config = dict(
    hidden_size=128,
    num_key_value_heads=2,
    head_dim=64,
    positions='rope',
    qk_norm=True,
    init_std_up=0.0442,
    lr_head=0.00669,
)
Each number is 200 + 30 x the weight over its row's rms, rounded and kept within 0 to 999. Layers, rows and columns count from 0. The size before them is the row's rms in percent of the matrix's.

# layer 19 MLP up, 512x128, rms 0.163, rows 377-402, columns 0-63
094,165,236,166,228,171,188,193,191,181,164,238,239,160,182,192,196,169,128,187,191,202,234,180,138,203,154,209,170,197,156,181,207,258,188,228,258,190,205,237,129,230,174,208,209,210,166,159,160,177,204,168,203,136,250,194,184,155,227,183,151,198,225,211,264
100,170,148,198,233,232,156,230,202,182,205,215,155,195,212,145,240,213,218,194,175,175,213,199,198,210,190,171,171,226,209,180,227,254,228,179,178,181,240,167,248,225,189,155,212,194,244,189,198,169,255,223,227,188,234,206,276,188,215,210,209,212,185,209,175
107,197,165,219,265,217,219,159,220,215,179,265,194,208,246,173,174,183,180,167,158,227,192,160,136,234,169,215,181,221,211,220,190,234,255,184,188,157,204,195,171,211,214,172,230,173,195,217,245,134,168,209,269,175,220,243,152,193,212,176,190,218,198,209,215
079,196,180,176,234,157,211,201,179,262,142,192,203,163,182,214,149,154,230,195,198,150,170,163,214,223,206,206,203,248,156,193,164,245,165,193,198,184,246,175,219,209,225,225,216,214,198,189,211,135,166,219,249,191,199,213,249,151,224,249,184,179,197,212,210
111,190,165,166,271,198,172,191,203,202,170,235,202,194,229,212,169,214,186,194,148,195,184,194,205,223,185,240,170,135,188,178,222,222,209,201,268,185,198,208,201,137,183,187,217,136,198,207,291,224,212,234,173,190,210,154,207,188,165,240,175,194,226,233,128
087,217,253,207,219,166,249,195,140,259,206,169,197,163,175,217,205,178,206,197,197,166,208,260,129,255,174,209,221,176,186,196,198,264,189,225,119,175,213,191,202,177,219,163,193,114,209,188,230,234,201,222,192,219,158,262,209,185,166,216,184,159,215,177,215
114,214,186,214,177,178,220,175,214,176,198,154,229,287,196,197,179,243,244,154,232,246,206,221,224,192,178,231,160,209,208,208,187,194,156,202,157,182,206,181,210,147,215,180,235,182,165,214,214,188,208,187,172,232,197,210,220,194,191,219,145,211,207,205,243
096,200,188,163,138,206,229,152,198,285,273,229,173,209,175,206,229,216,208,240,152,232,228,254,200,164,249,203,218,186,194,188,189,175,169,194,180,181,208,270,192,188,210,216,224,220,176,204,208,205,184,190,205,175,192,166,189,224,195,211,199,181,192,194,240
107,274,229,225,235,179,204,232,136,207,169,130,193,173,147,181,178,124,204,188,195,200,197,208,206,150,172,199,193,156,198,227,208,174,208,203,213,211,250,225,180,185,185,210,217,205,202,199,223,169,206,223,211,134,188,256,223,201,228,212,166,212,210,136,215
112,188,212,152,226,114,209,195,173,200,204,233,257,205,164,184,245,169,228,246,204,242,204,215,202,175,193,156,191,121,226,222,183,223,166,196,173,220,171,228,173,168,187,213,170,241,221,186,233,170,198,140,255,212,216,210,167,216,165,194,177,176,217,238,226
071,226,209,187,207,167,186,208,144,169,205,98,202,225,221,212,197,238,196,214,272,231,227,199,184,223,202,167,210,210,171,223,221,179,157,222,168,209,179,185,192,202,189,170,256,200,194,202,213,184,206,127,165,221,223,201,242,189,160,192,145,155,192,245,228
127,194,213,219,227,176,226,139,187,207,205,216,286,214,202,197,212,236,233,191,220,164,242,161,250,212,218,255,211,193,248,184,194,214,243,169,186,225,215,207,215,193,181,184,185,174,243,169,234,203,219,219,209,208,194,206,199,232,183,193,205,163,186,184,190
107,181,145,201,189,185,199,252,177,198,222,184,187,204,152,185,229,223,252,250,164,197,160,164,197,207,219,231,182,238,256,198,154,197,217,214,189,224,185,222,201,180,224,204,204,242,185,188,169,183,142,162,158,153,217,208,175,193,170,193,183,188,184,190,209
103,189,245,248,223,191,211,196,190,184,215,179,198,234,187,177,139,202,168,218,249,245,262,147,252,210,190,200,203,240,171,168,252,196,252,169,170,163,177,175,217,243,164,188,188,188,194,231,218,143,191,210,205,182,237,223,216,199,182,161,145,194,136,204,150
114,190,207,259,198,151,153,253,165,231,185,205,214,204,179,218,168,153,123,175,169,198,178,242,197,218,204,222,206,157,183,199,220,253,161,203,201,168,220,216,223,239,185,221,207,202,160,241,134,228,222,204,196,212,228,180,196,216,203,198,223,203,164,231,238
100,199,215,228,225,188,216,215,217,188,224,185,205,220,170,200,183,162,198,202,253,190,170,249,173,233,237,217,189,177,198,221,233,165,145,176,197,216,211,179,192,250,195,182,172,165,186,208,231,240,205,219,153,203,189,138,182,199,192,186,223,171,269,194,208
103,198,147,221,179,205,224,235,165,243,198,178,245,205,211,167,198,219,147,180,208,182,218,222,237,246,238,188,200,209,185,210,153,245,187,224,161,225,269,183,229,203,198,225,186,257,251,180,207,189,172,181,183,207,170,198,268,238,200,200,227,161,145,194,226
097,231,135,254,201,215,246,218,155,218,214,176,234,206,140,203,185,184,197,179,161,205,213,187,192,164,195,208,195,267,193,201,193,226,214,192,169,232,228,198,175,207,259,250,176,164,195,175,234,203,165,171,215,275,266,196,214,181,243,161,175,209,204,157,241
107,184,234,227,210,216,168,191,225,217,148,170,150,193,261,203,205,237,197,220,165,192,252,199,219,160,192,285,217,213,151,217,183,210,192,190,272,225,163,210,233,204,174,220,158,182,171,256,265,177,193,246,198,190,205,234,184,191,228,176,199,190,193,158,246
098,212,195,177,189,180,195,197,141,210,227,182,281,168,139,182,190,155,161,163,176,161,239,195,177,243,234,205,185,178,145,271,199,189,228,185,217,267,174,220,212,270,212,230,186,178,197,206,205,250,223,202,167,238,166,187,173,211,202,191,139,197,218,209,205
097,219,190,171,233,238,188,170,192,228,206,130,208,158,177,162,216,227,219,151,186,237,203,144,227,204,216,166,195,233,200,181,167,200,263,219,184,211,217,173,191,179,239,162,201,208,243,198,232,231,197,225,169,201,231,197,215,182,200,187,201,211,190,195,202
109,193,207,205,220,238,220,176,175,189,160,231,257,180,209,216,205,167,206,171,184,189,236,196,212,231,205,222,225,153,257,210,185,154,197,217,237,190,192,169,158,199,177,168,135,205,186,230,229,180,183,211,278,188,172,226,209,245,131,138,166,231,212,159,204
091,176,237,178,188,173,206,186,139,160,191,186,258,190,218,183,168,166,166,140,169,253,161,156,196,207,201,203,221,223,177,200,250,232,161,193,239,147,215,212,206,256,183,195,186,196,233,257,228,195,225,212,203,254,162,247,180,213,243,165,155,196,183,195,222
105,208,188,189,255,185,185,242,190,184,167,191,207,224,186,203,206,234,196,148,186,184,208,247,208,157,218,210,166,166,232,248,149,210,172,173,249,226,158,142,176,204,190,160,196,177,179,218,242,218,199,220,239,163,162,198,211,199,206,130,248,191,202,230,271
106,204,211,177,191,205,240,187,199,294,209,197,231,192,182,227,219,212,172,269,192,151,154,193,210,200,160,216,213,225,215,227,189,212,231,192,227,187,198,108,199,192,184,174,138,140,171,203,225,166,173,163,188,208,166,182,179,209,151,172,173,172,180,191,215
110,190,198,203,226,191,254,184,189,187,209,233,192,222,199,203,223,204,193,202,179,214,178,178,207,220,164,189,174,231,218,185,192,200,176,193,183,161,187,111,209,164,230,218,247,167,211,170,226,272,204,186,156,190,183,196,187,176,199,188,216,164,211,175,162
# layer 19 MLP down (transposed), 512x128, rms 0.162, rows 377-401, columns 0-63
105,205,157,184,154,240,211,231,221,251,211,210,228,238,177,221,203,177,262,169,194,202,199,208,220,184,224,175,202,246,212,199,199,191,187,130,184,218,287,209,238,187,197,200,148,192,207,199,210,257,171,202,171,231,148,183,196,201,179,202,173,180,212,204,230
099,217,221,225,215,204,175,174,238,197,205,261,206,164,231,235,109,230,155,229,212,256,183,230,191,172,209,183,168,207,240,213,162,182,161,216,187,210,181,175,187,233,217,286,163,192,211,217,165,240,146,174,227,209,224,190,241,188,212,137,213,267,262,195,171
108,222,268,220,223,146,250,161,184,180,206,198,194,136,238,182,243,136,157,179,183,235,233,189,277,186,237,225,241,185,165,165,164,213,198,198,244,199,162,185,209,207,172,160,209,181,213,202,193,192,252,203,183,209,197,203,245,172,150,165,170,212,191,231,235
082,229,190,166,185,244,178,203,235,174,206,259,194,198,195,162,149,194,199,169,207,181,174,217,212,228,182,194,189,213,214,179,231,176,158,229,153,177,201,205,230,156,207,194,196,160,231,222,269,209,159,239,243,198,159,229,181,178,149,172,192,140,208,191,185
112,258,191,180,167,162,194,210,161,197,232,240,210,222,233,179,168,184,255,235,211,193,198,207,211,179,184,218,148,205,204,166,226,170,227,177,188,182,197,226,169,200,157,247,170,181,212,216,203,259,243,193,210,148,221,186,184,170,172,187,215,179,202,189,218
085,169,220,224,181,220,237,184,205,191,212,189,181,201,217,125,191,260,225,227,196,147,179,215,182,199,224,221,165,191,210,238,211,239,230,191,217,186,142,171,194,193,172,120,153,164,198,251,208,169,204,230,170,136,195,177,216,205,163,208,226,202,221,202,191
114,156,231,210,212,211,205,179,202,188,182,200,207,222,197,276,204,244,185,186,186,185,212,204,195,189,169,207,213,170,245,160,228,197,221,188,142,156,189,153,195,165,202,206,195,197,168,179,218,240,154,138,223,153,208,180,246,154,243,225,221,237,187,203,150
100,176,177,201,282,243,220,246,210,220,181,209,181,133,192,161,229,228,200,198,160,214,182,169,259,176,149,162,175,228,236,263,204,195,228,208,197,198,189,213,222,196,235,215,159,236,210,209,266,236,215,182,221,185,239,146,216,138,230,188,236,193,196,152,221
111,191,216,163,172,168,170,197,258,179,221,198,207,167,205,199,222,182,193,166,213,215,181,182,201,222,231,181,213,159,202,252,203,200,199,198,252,298,209,188,248,190,203,156,227,167,217,226,196,171,214,211,138,209,215,192,235,172,220,267,268,194,255,190,196
110,192,193,208,211,269,226,178,186,231,184,176,188,195,269,225,223,196,152,203,236,232,202,196,200,199,209,164,197,236,228,296,168,190,261,203,140,225,169,160,206,246,212,151,196,228,194,140,188,204,214,210,188,208,160,169,218,200,228,231,189,215,189,224,161
068,169,200,168,185,221,231,194,236,171,218,212,138,226,238,248,205,226,175,204,189,237,158,172,239,143,245,171,245,217,162,230,164,225,216,224,225,177,127,193,231,249,201,207,197,190,245,145,195,149,196,168,210,162,229,236,253,202,173,222,193,210,149,218,209
125,229,210,208,214,237,183,192,186,214,179,150,249,141,161,170,197,205,228,249,203,202,220,181,180,181,168,210,219,207,183,181,156,177,249,225,257,194,188,192,271,232,253,181,190,232,212,218,160,169,191,230,223,203,219,195,224,239,204,182,190,195,183,187,161
104,240,241,216,203,194,215,168,212,201,214,175,165,171,198,207,174,207,211,165,172,179,223,269,215,247,198,206,217,193,170,231,201,183,184,261,181,187,174,213,185,161,175,218,184,202,155,188,270,159,206,202,214,198,199,163,202,147,187,253,226,168,227,219,203
104,129,215,168,218,215,194,194,197,198,235,208,197,162,200,237,234,178,221,201,229,199,140,224,176,236,221,241,206,198,183,211,228,200,165,206,235,142,197,220,169,186,213,148,179,163,166,192,223,189,228,183,235,158,181,204,174,171,170,146,242,246,182,166,256
118,215,274,224,183,214,230,199,142,184,261,229,190,211,153,189,199,195,270,199,203,204,212,201,189,193,206,216,168,258,188,180,187,188,211,224,135,188,215,226,201,230,164,227,236,212,187,249,172,218,213,240,176,146,171,220,217,242,275,226,206,161,197,143,193
094,243,216,227,193,227,170,205,184,195,189,173,188,199,183,165,156,211,197,173,184,243,256,254,150,170,152,179,218,265,199,205,215,205,209,194,158,216,207,180,209,224,149,206,150,236,152,193,173,163,239,194,205,219,213,253,218,191,194,160,245,197,257,198,180
101,205,218,155,218,183,191,188,235,148,205,213,185,133,190,181,181,258,212,193,231,201,171,222,222,183,193,201,216,189,208,240,195,189,227,188,208,182,176,207,192,253,163,218,153,158,183,222,163,211,239,242,198,178,193,241,223,162,249,268,149,161,241,217,170
099,191,174,126,211,194,240,196,167,188,196,187,189,224,183,145,233,238,186,229,194,229,187,172,240,176,159,154,127,175,162,224,211,235,212,177,253,194,153,157,202,163,198,218,162,209,230,200,208,240,188,216,176,213,170,167,182,183,157,190,278,239,211,214,218
104,235,161,216,187,181,202,220,246,161,244,204,206,260,195,210,209,182,142,208,185,216,213,126,159,211,200,180,212,232,250,150,221,208,137,220,193,225,159,218,230,213,214,171,241,193,184,217,210,115,133,187,166,238,205,175,169,205,196,240,214,169,178,258,185
096,168,204,262,178,182,164,239,192,243,207,162,220,205,222,221,210,192,194,186,225,181,227,175,204,215,229,152,209,217,201,157,176,206,190,244,207,195,203,212,207,245,208,249,234,132,218,209,177,170,169,227,250,214,224,205,226,207,198,220,186,205,201,175,200
095,215,193,222,236,254,198,214,227,183,256,127,196,197,166,183,232,198,180,149,232,265,177,236,217,189,185,210,170,196,181,187,226,184,174,197,221,197,200,220,183,226,169,196,137,181,192,199,261,209,195,239,219,230,216,237,192,163,172,215,183,188,138,170,175
108,197,233,227,197,205,204,202,187,224,215,214,204,210,232,180,187,216,205,252,238,196,220,204,203,210,227,204,179,191,156,200,230,198,184,199,196,152,205,190,149,259,221,253,228,167,214,207,164,201,139,185,197,178,204,198,196,207,221,187,185,273,240,184,167
090,226,221,177,172,179,233,192,198,183,212,170,222,202,235,264,148,214,176,192,240,195,180,181,156,204,190,219,228,214,225,218,154,224,253,209,208,161,173,246,185,208,199,211,177,180,232,171,208,225,209,207,261,197,222,208,229,241,120,181,197,213,205,189,237
104,186,206,160,242,213,205,166,231,233,169,253,189,207,203,206,195,211,207,227,269,195,220,179,242,167,180,221,199,217,112,230,179,181,175,140,267,219,154,180,198,218,220,188,207,183,170,214,220,170,200,225,209,189,204,211,150,186,225,193,165,189,130,209,225
100,228,199,150,203,233,136,254,187,187,195,160,205,124,234,155,200,200,178,159,185,227,179,200,249,256,212,196,235,227,193,233,198,192,226,182,199,159,235,206,171,187,163,180,197,215,188,168,203,172,205,143,214,198,243,241,225,213,174,199,206,180,214,174,266